Weights of a small GPT-style language model, trained from scratch on English Wikipedia.
Size: 9 layers, width 640, 10 heads of 64, MLP 1728 SwiGLU, vocabulary 12723, 57.7M parameters.
Each number is 500 + 50 x the weight over its row's rms, rounded and kept within 0 to 999. Layers, rows and columns count from 0. Numbers have three digits each. The size before them is the row's rms in percent of the matrix's.

# layer 4 attention key, 640x640, rms 0.0372, rows 552-594, columns 0-63
098:529467528547447525466461588522515471580486475494503523532544454566512418487494517591546484491456555470422614413467542483508537522483503514425377450540428460499445556577504467517518615489537522
097:562566500498504557517538546448554504579482482377492434549483489437537477552524563472527400445460483459485519459605468511492552542546502474476509554408557560504522521438611590527482474553473576
102:493472518501521496598469472514484471472488548484565548496480534473547552484578599498526367525553528560528390355483490545524491446518509404485457566452531474464614499494538433458568450461512506
102:506525507543420474478432533449526403618422417528495495553545430513513548456488516511469570509470537533469507510520530498532438481527526516409456481528453473578475489529499522497492472494468495
095:454488432474593595544526468528547562382500534467494461581489535505506558580496531500513504575517467506549430511553488456486550478497538430603575547450539520467531543414455608522514497586471533
108:446428513529489564576568465532571536456502503523502573461488502420392525470573418447519506492468572434535466524518420456451446602490525587497584552533522519532531498507480444470493446543410437
101:498511483509559480431471547476406530535621490464388561490537451453528386484497469529422640455564601435525521583508462542568586514416514399473549523591469538557434481447568522495459472488563535
107:542494514524518561432459407493490482616513542507437505562543394568431566450476580497472456475440508492508553523485567438481467476478537496428533539450506437500556570537481533442484460526509517
103:571448470571520458509493399507600411583511497483492523553509401487582420459488549582515545529529460453520574545489570462569454441545510514452506524585438483449522529467507522442407550530440508
104:526516444470425415513517466489480502387535595573503467493507557470441460590544546546492446497486496447430500562542433479553601502505510479568566462457507490405539416499495525460495500492464619
106:594570424545495522481452518454504456490554544483525503509403516560498532509520442440463473455471453453508471559540551459475531430479505508556517521513482534472539481611435539441560453516511398
108:547519552523428451453550504445490462490489507542398433556409461499491515555531555381526464555458430395570404497428548494481428487538450407526497537513405436432504523405500593532511373548547479
105:497516486572386497423477404461458436595551502469469533548546535494537449483510429514527507407504463522542537518480507464427527506481517440498496544541470469445403565533512502486448543448405418
103:458464501528452528620503527525486475411478539469572466537400505454482517524546550459548442536538504558519472524540431511473454487586456397557609592516525514505528456392508441519425486510522615
103:550512464527490451527501503482461517598481521569523492527454515490559569596490488521524408519486450427542524500511512486475480581511513463557532497423583401488455497501506477477498419463496527
095:482546518479527568557621527496528503413529498480457508509477580528476541522491474371465477525474492489553473550503522468524515452549449506549574509518596479465562516525460496492503431562468543
099:569596514474494517527533492524523553428504550456502511479478500550530498526455460393499412537505495427591499551575436511524528511504555485513562521470562547466489456461469535515535392534508499
101:520535441505570544569579484551520608460495512455555426548507530492549556538503521509579504525495433488521427552605434476586518520521547473563569541426616564478520553435548572437561509507478570
099:515386427571454548415516459441529536525515482533456568428528478564478543510514493470454569407465445488540506496456594447463432508449490520385443475531532443494472591558585567515500494430506503
092:480448492488466538390550594459472529527463510556475552401538532510507484421481459577501599458533544540533515438471434499488435544541479602472382401556488453484461543587570468480499498478477534
106:528515500484438518494566591521470480625553461545477499460462508514552484427540369448413490614534553423516474500459543479498479473502491410444568548552593461525503539467573488540451510498426533
105:485537455584557439517421527422506420490490503408537461471441444477499570483499590546495538426528444473525488521501601512435412558538468520536535523539477454491561570521538499484551472503506614
097:463481486566598637510574512506504534483433474433446530545413462459614456551503495495458486504480509469447469556536468516558551468458460490536541592502618566542553518437537538450432500527409504
104:486512461507511472592537523591459522470488496534605569479484457584505463471509521450461473442494533497528401426505524504500517481546504496527499518613497562446520452451487485503469515488496493
104:474526562483503461460466535496555503507508466498498462475445419491468557468522566525386523487428602461503444577479471610517502501480458564494392577498401440503481485423467473608448560416587518
103:439448556588539476565440420562440446475531507504573483480389514547533487515476405453521533489608542540511507511493544525511530492404458437527576548535504514544427513463557546608482471502492399
103:526475510499577475477501512480476583509551420572564484463438491565477478458458448436474499541481572511448537502465424490577564573400428553537493531504563534607397507477491502581488545495531510
111:443466460509536511467498480461492522515591503551531535480490386527513410422517514512433550574513506587452487541437607515450406430496422554481454418570476448488505496469539481526552474398528503
103:548551493485447452486562529457537498472398475537442499515447569425503631575596576511473528425508533485518519524507495521453552535518569538513482504499450470532454477548478477503511479490494540
101:534593495450479491497522606545415486505430511475481474508450566430414558520518461516591465452509469526578556475545519562447586565422522533546556488539518578533396524530521508552514527593473524
089:521525598505500489475452547486540496497482457521538499478515602460486482472515486483570481490504484494496532500568540482497516556498482530408468461499543546509403518565532541571470497537514412
101:486403479531515552589434510569429437484552519447491574519465529502572478482429449480552475551485471524600570491475489494471469434496558405478581528474524544457580454549421606423556438517447529
103:459540487470449485438536581567572526564595546535535422476473548437440475487394508525409447507532487514422516580534473469527530493530456495471481514509498466473419451450532486533505583492603432
088:494478515491490505460606515571529542454544482565474483425498583500451466562519465477545476471472470473489493485510510544489513493489422506477496576568499447493379424524514453574436498544463445
081:498557570517486507506555467460508481500489535509442505496582509554464568496551507569518491435524518458458543520567489497445524567526536583446478541466432514458401519594570468522519587509518462
097:465483562572498522453441534424457461547456472484442492418537530569587481494569479456536488503462480507472553438509611506516445515548449516495538489481535509473527417549541549534512464536494591
101:548599512490459504555525503538463490482461520595544486411571538548518549484540544589609453506401485456490553488436539532482572511529559401428464544431471481436450535536436445530438555521523424
087:528662636437464533416545553428453539527448375478543533474525579497469514432528555463564507470434567527429563462507513555582458607525519588494478517457520510544460431591570427491568554419464506
102:586533539495447546531468517534484490451563548464417512560501529515525554553527528521601470452525508539547511428557433527475539531487564481464497573462501543528506497516431547593501409533475543
089:548481541439461500488543532498428547542481438598385458463562620517506460487594514554492517546513499422522580516541525500508540590450519478500532507564512492540534431475538391573531543490383486
108:587514537490478417442502463436610521486543542645566516453544516449447480444564469556498481447545506452488519526509452436434473508490454502600389531560466485521510414473527522561483556441481493
078:498452555491459544544518554433544518477431457542454493516526520536454577504577551503461518424478488517405501494603502490525490534473541492462448481488525423529417488486555429534516584412478537
112:496502541571522650500501497558423504521470625538600453478502550510498528463489532492470443449585509486511598458498512470484521494465527483476394550454512517429503473507478531530551483453455459
# layer 4 attention query, 640x640, rms 0.0377, rows 553-595, columns 0-63
100:505448580459506486528482496498533451505586432591489531572514506446429415521470548547440476485417550440444470441492515392478556455451503485413500449630448461520451461432547409439544596464573538
103:473453534535508436485445543514504513537444487591466435461495577481488372499500555527550549463412476578517480482532529548450485389500523532439445467630478542517532416578494431462585532461518510
106:509478517468505489487455489583520491554494549502475482537471372522493552504472446568478490475423505480522439446583488458555481493491445611490440490540520479498532541404520443475491602557501527
090:542470611532557488449448453543444486425512433582476613476563537525455515529555549501517493536410541561470486434472630514488512451492518576488513540472448488534441440574523490534410490502583445
107:481506453519477421518473500577488496424562531488526435568473462516420449467400450514424467455518498458425524414525515506463543536513503458507474541485635504590585464462459521585484503443568468
101:576540537450489439445506574529512487482495409458524487476482477492464495467507476470461454485408483570457487543544500534512597573525476529583491516486472561436477526518481639527564487509494526
107:531469513421476506536453422491533432554500516590484500504363536478464463493558474429466496495454570511513463544482642468462498505402468542512493510472528486501587500531465452502379492562511510
105:476508470447464418508511528528440502549503455445507441431530484541462566509496550562512412481489430468521453460563509485454517465574481490470460494439512538438488460473426467532560514476568470
105:456503535487491529505435659452538442571487486500488522506599519477557490459419503466494500563603477482460518558474471478507424453629462434482560492521490568509545465513595507494443439547477536
113:652535536465459543467534548564431444522608521455485627391539493561496436465482520525511626580537494482485583408414501552542492498468486533499492500448505450539476561560428492427483473516506501
109:409527467522519468508463519529573519535420486475500520539408454575518435450468460454484493479402538546509495413563556434426449523504478549522499555465483432447418505428449464591463518537602520
106:513535532394442462456528525529593483559488497491552576399500454388520492513588431491426439451467418466586561466511473556543469405496443507557463485461494499469478485536502462441464455504549471
106:350528453538572440491459467587470548559414636583500566509621467631471364543390475589491440442533474514534571513531531449506486549469560521454423462471489456460536511576500529531581550495537538
108:493539556545450526458505527572512501546433500511494516454523502542487429489461518495469508438561473594440567538478459556446539502440467583492445473560382373472598562492542575441502554443404440
097:543441479605483540498500431533562541531517502583518481446508532484476504480586532523517463487474504386395508497488648480384532531449473503432401547473496499448469446480542522538498483405528579
100:477516622457486586539470471509469503544514503493489543520584528491478487492529605494479532513525526552428493546488531442425498496527468495441496510509417425437484465502534521501550476510611487
093:423439577434579521451472439447470545532542389517474561458617599432467528495499485573482511515446479472453577474461496493493442482514441510440453481507439492533537463589497471442486514432586470
098:547493418547541587553436394383587558542440442492479408432408637543586586448581525497527430478512549453512471555491486520522484546505439525560563558503476520459420536431426575479502520495492422
089:505544359453508468587524488438531533517463555431466405457420531473445553504508462406518409521507525542548470525522472607584485507577495434574567474433552485477497540593486500532517465458490487
106:478542564685473537547529488528582489485484593471451517525441506594513448499425385497494567505499511465426525442494481602522526384415473402442470559499529477523462540460538612416521571461526501
104:561543475543465452477479423478542448499473508471563513448514497554532422456541414504547545489587528528610584523558481478406468521492430564489549461506418421578495627536536531459545519577473505
096:457407508511455508539476442494537457482559505574540517457549565542495542491583555592510493425460460424499531442496598506444482427554505461477469467493439470581522444411401521591579549430518524
105:421438397626504418463462433600498490494429515551552532464475525523440470558380434557538480470511397486433484386464545545510435410578511534491502532523499433527522401452451440497589500519547460
093:553499480528463437460372383474468460476562436513491562559520438448489474518533524533484553519531545494553507532550551513421482640565544489514501475520470515517479539519483441539496553471594562
109:492586486499510469578471528510540551497573522573466472520454465518456477567403570501481463477492479472575425468578621512459513425466590493495557479586585578537532590503551534507500523540490529
112:478503516516400487617469423534528489481529436472388545544507449469512455491499486552452624512563440495545455523530568482424398584491583479481451566504565497399460533518602495528520627559559410
097:525500575540553454490527549484497595503576577533417451457531518600483419497542469456447603531502389481568528500497562469469520522517506564535471575468512426552534499470560555542517557556481486
100:539454501496590543420526517479462412563474459507601484496498566506466500507537499481560389436464536550391544428511453519548541510544467565478531380488418488550553441513470434418482442394485551
104:547577475450505502565391474510524240437468486489591547580476533454597558490344532498523376498463607492472488514505472480526537430534532518488483453558544612446580498558472563511487470458473535
088:487592504455476465519408399513492475430475513458403609554570451415491534467488528556509542544465571518515467421503592456524439473499573515546469533533505503447551573547539489555466545467428567
103:558557486474546384570538628589461706417502553509589456499501538528462534515462566475461517501543469479547450474521472514546573396453467606568535502421504445443497525369488547537514524525487529
097:537424475488580481465512574533559383608481488485387558538552477562507445522547467474604482492450524499470504543422363369528485492486483532529477470496519506560527465505537491463452446506570540
094:484519577449379529549419470448540518440485490460376605522499436433473498413568505563449547528492560520405407495571526457477468496575581519484555482478465495424532558503545546498498486505468518
091:457416475521439484532360400506468334528474512564518550576466491490584451575428453544524433471504558541450507492607557514441517506533639453508575441608466551527558480550548485523401498489488526
091:503570541437450390473470421475492480457461430483391480512527425387533582459483511549418497524532518483548487521555519488472475545462549442520506455516520515386567523478573454543533652517506528
092:428361526497453464535469445489436512538486517559516474522456582545509408633419494439467477466494467526456562470522503535481525462459571513492552456578478419495585443447482559501497466460510498
101:451554508547481473533413394463503360515472441534501517513445507427560464539488535608448530474530539505433498428617552490398515586524615473454549452555486475519566494502543427514496504477472619
109:497525559445530489473571599566468637489429567554521493503579507591383514529527603473529490588554486485454507512504432496500532379460466505521512452475438443501498521462458552430457481420524492
083:487459415547581475594480415570433376518527545561588509515460568494477588569438458565494463471442564586505541471481496598469477476485561520494547426542496526484470548506480447474498464467504516
091:541469487561578549441529491543491474580482495466483536481530537476554507490525464487508494506496464509566520544423522488563499566464552518547437497552455547519476525564449498491537414479509453
088:441440490581506524562445424506532398553496422461509596516416472395563436572407426551505468480487559525494456423550526552457437513479616552491502486559506511473490527586546455531470560498585522
096:497459496513528502550528581514540489504500566496556512532533476534452451564516504505514396523571498540470508497573479470496515355410510542596445447575464503453464501538438585531448488384482584
087:411409542485417410542369487601492382557518473515481579553507504553501548591386473495511542499506544559464488449581507535488560468501613538437505503589516563485506516554525544443491463524472560
# layer 4 attention value, 640x640, rms 0.036, rows 512-575, columns 0-63
110:511478536504460512427414491507515434502517527494588532450583443537405501510440466425472424492541490508464487515522568491514475487398555467451564385472489419473509525566538499423489479431582398
094:508555546447429499578544577554447545472480535431480495509531454458513459454538422511529439501397593539581510410563514560585542492508439424555470478498403431573426589485520472555431466468534505
108:461470515519536483414431540494545598565483516455570487544501533527519460474474415443600517511453518452482517561455481511487522425455559469525561544461530503452424477545473466447483563535503382
108:498540518519504444438501560521562493496503503519567504512418413528453535561545556479502495564467511491507481645473375559562437466566492560490444434411566495498451444516457567577549532548603602
090:546485528478449476479508400483405434475546534566540503462402527436452463421535460535419495563411455497476485564570533535542536383443457476525509521424481488520448546474421529554573472490495530
091:568452488526606480515465472542532585505423546546459529505463580551549491548460475491634514491583471491457436486456553506442467481538528376524520488450453534454555465562596483471505377598485469
097:525449491599440481487556433535510451503530496404538521477501471511444529504559521465384561462556463479519486436518424479467473445502470486495515526417554524477560478625539531449472558462580543
102:560446552474530503507528457449529610498425538475458474513498604460586453452561573466536491444413521532499533553522421429511484461551446509512519441541500444638563488501489484508551530513478478
095:650483461412504585378454505492428472545567518530496395547574521508498499474480465505457490407479558443471451451558473468539471433480446516470542443557484496403454579510610458440398615479449446
102:555552408388573499490435575428377517512524412526484435450472524486520453429526525545556521496462537483514501603527519505420476510387532565557509478525514508408559558558476510376494542566393451
110:448437488567463535535430579596477497491474489559499471494472452494480459530424523518609507439458536439472566546463461478478551392575493468494498509430483555527461379500528491538492444568485506
105:418456474522528497507544522497509466484562489516507495508525506455425579430455485474508467517580499597527475471533450506590437574541519502464508489483438513452466560490578389482558508526542497
099:493462567548432588409505500385585505566516527530431412548458504570494496485456554430489558505588493511409383537500528450498532522569497500516498453505405435541482485573560626540461508537472476
098:479489563466564528613534507470504483488500445543545491503480620546598567487426534555531494411477535527455562472477516523388553559432489540574491551531526611543584460538428469514468424464500502
105:480479511448518520533590512574592554563494507496465499517439470460485503489462443495433472411565398471471515478485427435463447489601421466523625499533573582553555531522506549512552533452384560
103:459559535567539438522463488529607481550464561432507439449440584549477486509544428494520416451535631488491574497488470462524503445518528522511553551497458492551479502421505441529501580547500472
113:464571586595415544512549524575484572509482516463537488589474534535508527522462475500517444475498531524560530435482500511542494502502443408438625547601512495592459541569524522472557474498477438
103:616510484581570461481485497428426513489424476490515561471554562438522486614467389537475434513449538587494534516468554473468531469525496431500542507452501443686485488610465487545433513469509512
101:481449493475495463489577448518558486487576478406506488419543453465539482439509385517451474522471385464535475445448483521524482514516395532525475490451540452511408570468527487544471538493539544
095:478459555487381449536476557511446419512473511517525573511511428543455418597530513472454506511503560548523482387465456533489515531481416507419528476501521610536411475477544518560468479542438547
100:585552484523517499519458498477473487429550404508445486531592574480577540483576459509512469474561465560484554448584521452509477506538487459468469548551557563531454496446607508556465547537382522
108:577433569481559464394516552488489520517489574531478477516553470501535512380474550448526413499481465500484476518479508523469579519478517549456441522501435431450457477611511573536492560440502470
106:495529524559431456525525619589486418576580536454513444482398507562425398467525409449507483458533462459509496522462527403495541556522412469401542525441406485485486425469424604480464475524564447
091:529550506467447522456552520545530464528522453512497529491534481468524398483532432532411531549483457434546518477588565482467437446517474463500480474475476516504446520449429551517423530575503488
085:450532532441544453529443544461522566459482508518541477533451542472518551489453614485526590470587524512442478503511525511457485462471615554443493455526454527370503553453407490433525596538551494
096:391510528520491512439519607422560585590538487504492496441431454578589380488506533468447522457490559473403513439467496493534509576431585522536466554535522443426432477564597423409531559520515455
095:622605504592390533554490453412472518525432502528538503474507444455471548465536463458558460472603527504546447558533540487477506442608475491514482458457530567475483376526536512483524489490430516
101:601481403425591455505518486503454490500548536524557433469564547542529436533447493480494512548621436429471436567443483500516552583476455520485462538516489501483556485448637527517506465421385474
093:564415527514505467493508482526492507526431496516369548548462410537558496541461530496526520449468532528471540443553467446504598527497571563582415515517483427441559491518485558473491510563477442
102:451461590507503491401479475475523448509518543474535501472643443569491497499503553397463543586565394445482549563548557489569488487445434542463494493459559422519458441516476602503527535482565420
091:501570522428419504457528561541486518554544529440438452527501458484493433434577568560476471544486521500516473525546507512481383294575517494480510463425548475514481471470422439582492525526474573
106:536449514493589489468423489539550492523523632584403540523480452505485511634484508502446512514479484453428539536533564485619473485438534491485526516530495483490598465553603571539415408528484530
092:552562424526534552573442525468520525568481488564389478509501569448519482513425492467587548481529464548504497492445531425426541436458564486434446383413488517412447447482421592482519503462499453
107:473496476567441518475510554530518546564424476497553476450450556472527493479401552427495507452526506419445486566462520533453481577545591421471509506437479400374475451529442459411523477559558427
093:460500501426553483525493462550503529457473473562541404523486507479510474520456494518560504497507541537462628539499455474510487499474532495489539559542517523473492470458563597496474478514526541
103:484533556486502453480456485449630474471425524407414483478527586505485456596586495479403478483554480474496469504456584480480483498506488449530534499499589568499475555489528450504431516505410471
102:589575529571499470476522529454541540473524550424470574532479530502580515458576504495458474434372475458531452447524612451534488539489538383562476445507510428580472483616534460519550488460497484
100:466610441472403464515510447495490543493581463481568556434458504547427428410555471434550547499563477471459447411524505579518492514542475534488503563531520459530454488539510496412509506454381483
091:487412547482584526621471434580403505491539381492492495503535490512467551577462469530542511412537589520481516537490486542493601609472591593500483469491457471432420431476561506523445522569477454
098:418501496535501497478529486371520529419485488503458433531522483461528508470474397503463498567472536610484470583465566590413613571524402522517538509532451507549469537477506532506495527538513501
104:581461564511543471476457527455520520490445483452447555558532531544461438512500515505481455537469581432480508547507484546556544417579441566528466436529579477525464578456508525499509572495617568
082:585434573491438564444487505607507451590546488438507470458429486493483546479595387434473457561503405566547437443455513511538530456520404393470525603447620523534484434532470486534594482493497573
109:502496488468574545554515454516524529518507491545563417463465588528397595486523541421509503511500570511581453567553489440573443491446454570512487521576507519508525581451467543580545525497419495
103:607392547389519571407439494572530427537461423434533587507578455480525523441465516513419510451531520396399529450541499446540556454405580452519458561466541481442538491477462485485539436487550535
104:457542506455494476479546528493541500489508483564511460568409535549511589482481375555439565541434563470473509545524501548617528485459425514502447502569450525550502521544504398561569523563548530
101:515560517533442493448539459445593504484513489420514509499458472520514457498461401410449501476507521488501489494523453582485584534478455478527529433551540461466444513591467568409498577491568570
113:591433529561545407509437561412486564523448493548498464431496522429567499438539458606468476562503518460534418545428437467483478562511477576481520429451521491472425470442484478527583537470514492
106:499541520601395614533466500540495511468445513534457511494423481526488523429493475410524575501534537411491519497473490585581472589459534463532509530441419560452518623397515546598538502511459448
110:373510463551427581512492519551489445527542509506562512423464545524389522495425541512547472419478587511482521446476495566493465497480434528496512413497452583505574520527574545481532497515498521
104:448534557495461459519519556472602400479539492474530374441484407481494575409549590423453439512524527519450444527424453594623519655559551483473526546527455410487512584516504507582477497475583467
098:490453508525480523460455560488454499532424509492493466515365356551448495496441503482509505590458507543517531562483467552552499449546460391489576492513512571546433492545505593577488463615424443
104:377510539400541580480539476481471560547566498463457509491561506503543503505455502497497429578500608559486569459476480537570536580461484502554516481525523624555548537523590504560424500540529524
105:490460545512472470447484509532446550501483580575456517439451540504477442494479483507437451467525563542514633475485485572540537454394506540617435475417443411547607556471535454483443473470418534
107:571566482541574457437565528434585571536496511564500444556331488452513535605490399470483393519430541486557549519555527541509596539485465526514495466527521523498582449640503496520510479486494548
101:495506527488415498568527568474453530477493577555458469502485478459471539498535469467506537438521480550571493500470510609503472446619444400470565460445452519579475439455523510526508384510506429
098:530557482582501478473494461477460610529448442505540519459454497485485515549508488474545464511528621382523462452450439570467549581504458468496559439495560477563449423489481575515541516529538544
104:511474478473447469507449411431503414547509518547497467511530512493532393607509444455554511544485531550559545523578471573512497629525453545447530511489469566578465531521557525650341552579480425
098:461467513554440559557469462557553397574434563447442487533453512529479478537464551498511487411529475418568573462433471437492486523455551496550498557446480468463505484434535538473606463524431423
105:492499586453586511475478526533507559515436477527514496523523525509572424582512556492448460569482529416471545567495631490580525476555503522470470522503521505493599510477516384534497489518581509
098:582533405554491461462413504476478494508593499470538508541540519513428498532438374499525408572506494501537510513525398471493572369543451484522534508532518480556460450404534567613486576475541507
098:545498521501479586492516503503450528461551458604528428552545436460474463422543539505430563616449525591357531570426512443489534520482425520436501438554499505534510529561504488496517574491569535
098:563502421489594481502474467552480441546544496515516452484534538513631401421479497610617483484559434473482492604517417567509569553448537512518523536446507430460521539447566478446494472481572523
101:482434538556451525406567532524509465524525432411556535468588383526503440431502524524482515506446446481435515450408475577480561601433539551545511563460443434445480538500501496406514521468585552
106:444496575515423504545487481508469397489476515532574493491511485523566599560484473513456527547456509584505464531530609475538432543455541484520582557541500491531462437496545491608542501501472507
# layer 4 attention output (transposed), 640x640, rms 0.0335, rows 512-575, columns 0-63
103:475595394513504450467476475565474493512617487472501511484587491451396551403477515539511549503481488433591444454472502528430550574442522510470515452421527572458404571534499580363538455592507548
089:520508520410492501557493476488515468539377515539545541582494469466513529607581562531484530438463473502462512505534447537513510528471594434509550559490362524593533459537435537549501570430476461
100:431468515462524533496510599529413424516582445429539525587376466506449453447491512479510537539520428452437608586444482543473508486544442506466604533486518423515443409455502566546497470438469501
091:538541477473519474441565565503572446597630425467570503472491460526531548553445457498350463519467512495479487510545457491450477421520524453482476496474461504510425544507548548484494557569500457
089:498502526428509535524636515465537516470409538525543522595520491521535437545567555463509495484534448437487412523660500567415531515388523443441603486563434529486488483563462461526597492450444571
084:565463490562443433522543446502467413490469516433404449511485530435584450431559471460472512476385476577484532495464491484558568475521413535577459553482574457536475538551493535468468439566504584
092:498480492412636501494506570433605503437483528534587524539467502518479552578409483527477569534507535520430486447533460444451438488406606493508438513512484508462475515582476513478548443486534529
094:478525497528588448499490471519571504616526458436582543518488551473543488489590504494500485473521456460548450418625507517493511569489510566425556468431508488554497556497556503504510451538452431
086:491493467432505495498444496491465536472494551544552479533440510524408513593514490502563513488445447397452507473540529488403408460575586470425507503526418512444535486409498489490509528428535411
097:528497487528439521521429478561471436468306517519457542556482566556461524500499484447489555477497510415527382512437515473527492479572481475526513546515414493504575528429554455453510472489591456
101:581560541457424571481490493407544488463537586554474515609522567594414585417539470546448472494481503507478417456362619527610515516421473470509528544534427402449428493464479419557500494500537503
092:505534520522526521433454508496528570548593485467424588497552549483586559492482517452478534511452547488558488512502498473530443477604438515484476449480499521514412506506524473474516475562470515
096:485464622484476433514474449579481545456573491473468539511472447457598543526452429509486532512534386524424531450655538533445566486564535472478475448540479528536535417564445481508528520523426528
096:527571527520481533458484423512426492541469516552516459538452495471491414426523518490429489486458560477533497541520610513519562522483437514424577447467484514597465550505529517530500545505419483
097:538438621550402557479492509393505438563400457505558437509382589443474457469475545497439432543487491409444533553500581550386453517443537496513493614475492479513504365525479537500544456488583511
096:590543507527538502565478541505486558522548561489494509477471382484480466477469454550523572512398525500506507495457437501669456534443376544458470548454572447512528463528588493514558529580559525
104:409483426501461408521494489563466420514492519494356587451497575505568517448490514542521520432530479490540424481493536482472532576480483481529536561479442547504421520516519516550492502509412550
093:467454547476459491527516452509515410510464530499615497513554379503513406589535548455488507432444373463463634562540452534466488470473539509474519477470473499642529432573559463430501449473522479
097:418511480396520551489439502530530547456553408558518561487572444497532491566475456502561506496535466461549516431482542487504464469556574466552546518519572547491545429488557540536483497484496461
091:525592541554464523509505552567478677487504489519439488448580482511568536437429459540502467501377502614513532498421556464572550485482446556544494504474554478555489441511509519552576386530565581
095:513456531506534449482467491515473512477532504501557476353460492571537438537508512461532554492501576518432537477507489551479498474489528584528437588624457477516431506533535400467513470534479525
101:496552451529543548382483494577464535454434438548438505545510513535464558491568560513523520520499549560511489508601535610526512498522563539489655433507472533546459460473468504479551501492451544
099:502519493519427517469467545501463474496472522562522496466451477563597558500508489518495526421556482531497482551569615522533586482502466546502459549523488510457507516537544463508510444541554509
088:476396448442543468516448469419514506465508432550618570501510487503456551547489450470488504440534414467502546473490460429515394429427643455533443496534478498499593443420474481466503457414495430
090:480498478483464516432545544532484468487515526510430440503486508508469494458486465433430498582496529504527466473484543456529418534545438515457476487483531535474523496452529496497486509544468536
096:461538507482570492462534569564536408477517447441488589527454567492549516539426495407520504511492470485411511544591525480464573558581503425559635500419472540472532468487471558469496407483443405
090:498443576616498512531504515414410510506463528541528442551544416571520443445534525541544432523426462488502547511428494569617470544527450525528450481500447474485480530557491537486468475528504572
093:455461533476513526499515470484498528464411460556488487660444600480458495535449552495534489511418489474513517483561556526506539546595599532520512478452500553554495480457486475533528444558500463
089:457526441513514529503473499519561439562510426466496367555576464512467451469516507462470508527572485486487472503490545432455511576551469543493533448533459486532508475461437464530479542528421442
101:543498474415499556440573575559510576521559444523537637491444434557519468570507475483486460474549485487484549434560545520405557499533505561538504538527621515519548609535497501510434479505471541
088:540489571454574510481432566418505492404527537569455513469464537613627609579463551596550516530486561512503479467524404514485497511527536487531496537545458497522530474510539484505536546522565463
099:500465426457474423585561444472475477506570607485461536458385510483546479454523450505542494476545487477414612432585431447474537472507393535544490559470514490543494518629540588492592553521459432
089:500426396458439571447620523543509467540479445494439541529433456495513391441528563423528529491598572520552492499496579478534535450497537509499525563507425487484515593510585337547315444531508574
095:489499489498525546444464490527531444497594458521477491572482515519504509471495399493494501634546445483419529527488432524529591513479536463456499443527501549549479520520540460509480453465500538
093:563539480454473547497455520528528536499503515442507487461507533462457461401580478446504519521409568487527488418478526472563499500503412454498495500424546494518482579461573507504465520546475420
099:423494534508518382490561559437514503387483574536522531525455473419473539534549432612561508536537458476469664481471393547609532447473544474468456499381559468537600512516474477534529591520492446
089:465487483499508445452496441524479489455442550547481555496463485513458525585542481497507469523491510501513528475565482501557552523501503599507510521519433470516538422477456508479526546494547524
093:535431533572450489459455426532468481472504554556488520524586524616503561512496426434499580522552418500512559531466477515508505490564534503514490531623529499542474441444390497399508477485546489
090:514584496560445582475433462476536612545607499446510465417467488461477404373555546482465481482524621488532507503434447485617509514488453515462481515496559550506484587590541472476540560573458518
097:501483496448503515520484453555531524462471451502462577513543492448552553473498475404540496502485451571445499357587495469507610507459536519504578530355582530523484456497486494481559547529469415
099:448523500424503618524602580412429386528515496531653466490413464527474551590508467436484429481489439428486557524497427552436419488516513429415509477471466459503504379490513504486440470450514464
086:443440554418538571498399459520550465422488521570528549573493568489491593523522494508494572531480469511540436434557455507467521554576616567510502521535472483553474410518496558450608465583460507
104:560473505554523490486501600472469508455425507504479601486472481446475492524409469496444449554532496467526522494572493497489504421524492510472509487447583450439494635437500383505511587452573569
099:471451421513518506436536503431579469612532467473569521539462527449470482538499443628639589464537542575464429479458491356480478516533534531438464539510462547480516497541468596542624590533486479
100:461506451452514496461530509566533482513531429512411508589556504506606462459495533419527527505534454494500464518559473476460545547456368481474555549477553516535428474504436512521473478502569482
091:513479458518504417427411429613551436425518473524430563587522496401495550509456519496469524549515447514498486460528513415532576530455554449480551512471492550471514407461490599497528461451465502
102:499472518559520547499447415456441569527589472522542565397598434533538553548470445512609502512501444473432505461498487490506511467408539502433547476465542463482495513583576469518460489419496504
095:443437498487511473457473471458508443470352480401469468470463561475586438524534576543469576522425410486532437479530557477440531486450477515465533518465421536539500499481437549561503604471495555
108:446547614509421449547504427416400504530588561458555505401530456531475447505461419503511502471494472429448474462489520470473480488496508459540412478540501529401527546475517532528589495549434390
099:469508453460533587382485553546506517484449409525468565533505465381503462389516453505519463497529556620504520454604500436623535529532487516489483551526544532455529547514576512499541498519510486
092:524496480480418483491474450485406507484420326518479482486456431560545524443449533565469506448471464603447510490503463430462581492553559532512572539478586535528452428455470549514535517626564502
101:507450537397557491547539565549440467526497521452506452427410504499443532538486503539498550488508474494427493507406500507507571500518563468577444479459521546552537528498483484523520380424504508
098:429502501551456496492566456438553504486429518546479378480585586431492532527551546425524503574456581482507504436511569435538451549458496465459463508427467479491481600542497553521370526524497449
098:570476506466499436494563510482589478530417487440495413530515544460543545430507524561337516509473470407473563492552522450439541518481479483482562481501426462539470447458531520421502512577348485
093:575423554435549420499542462463440489480523498416516462443499431544514463491486516421460497497544481519521459508395515560560494521428408437523526541508487439537534538660492505534499374494491481
096:488434565565544507497483515538475555490422481380521578516529541490493510571443465489524539493472383505491609542553490469485554428498572452482516497452547477473562465478495434440537479491440472
098:422430531466500441496476511582478647517466467437540502542532411555513498478472523386451549492452493542504517569527476465518514451546521420516573568503533413530550363463526518477531406517471461
091:494552397540549520471545467387595531534520474478488445476349481434492481443512492512425530592530603460492544521451548485567499467553457504519431503470501497447462595446496484570467527583443521
099:544464477405507465537544533498483535424537552528470434578511508494508492497574471475533393510505465529522523438651552397541508491478556496459520509474544387468546533474527454573428548544525439
088:511492485447469471496517520483431510491461505518533542498494491597444495576474533504531483468559463431472561489570549508403489447508527562454500510552447525497489499477557596505552474472496529
095:532594551426506536513480485555513417446430459551520526583435563513544478455471554479502408406531491509496443470521502441450387554357469459474478506489404544470558463488509505473430466418510515
095:420472428587490532415551479456404491542533445455442537605503487535476457452516594424503455495563332499495525573455470530466446471470501488485551476437431479565418539479560508482414497545498504
090:469578485502500540424446472488604464392529499568554568621469548467501518507514510533538517430546517503491468474531464518558460574494604466545595449500478502512462491435475496525558513470560517
100:538552472481478436490505505549503606411625470491501445415479499544552476544452503546507565476520549559490500483455458519561501430542448479518511541535442450462640564580500468511510515459479478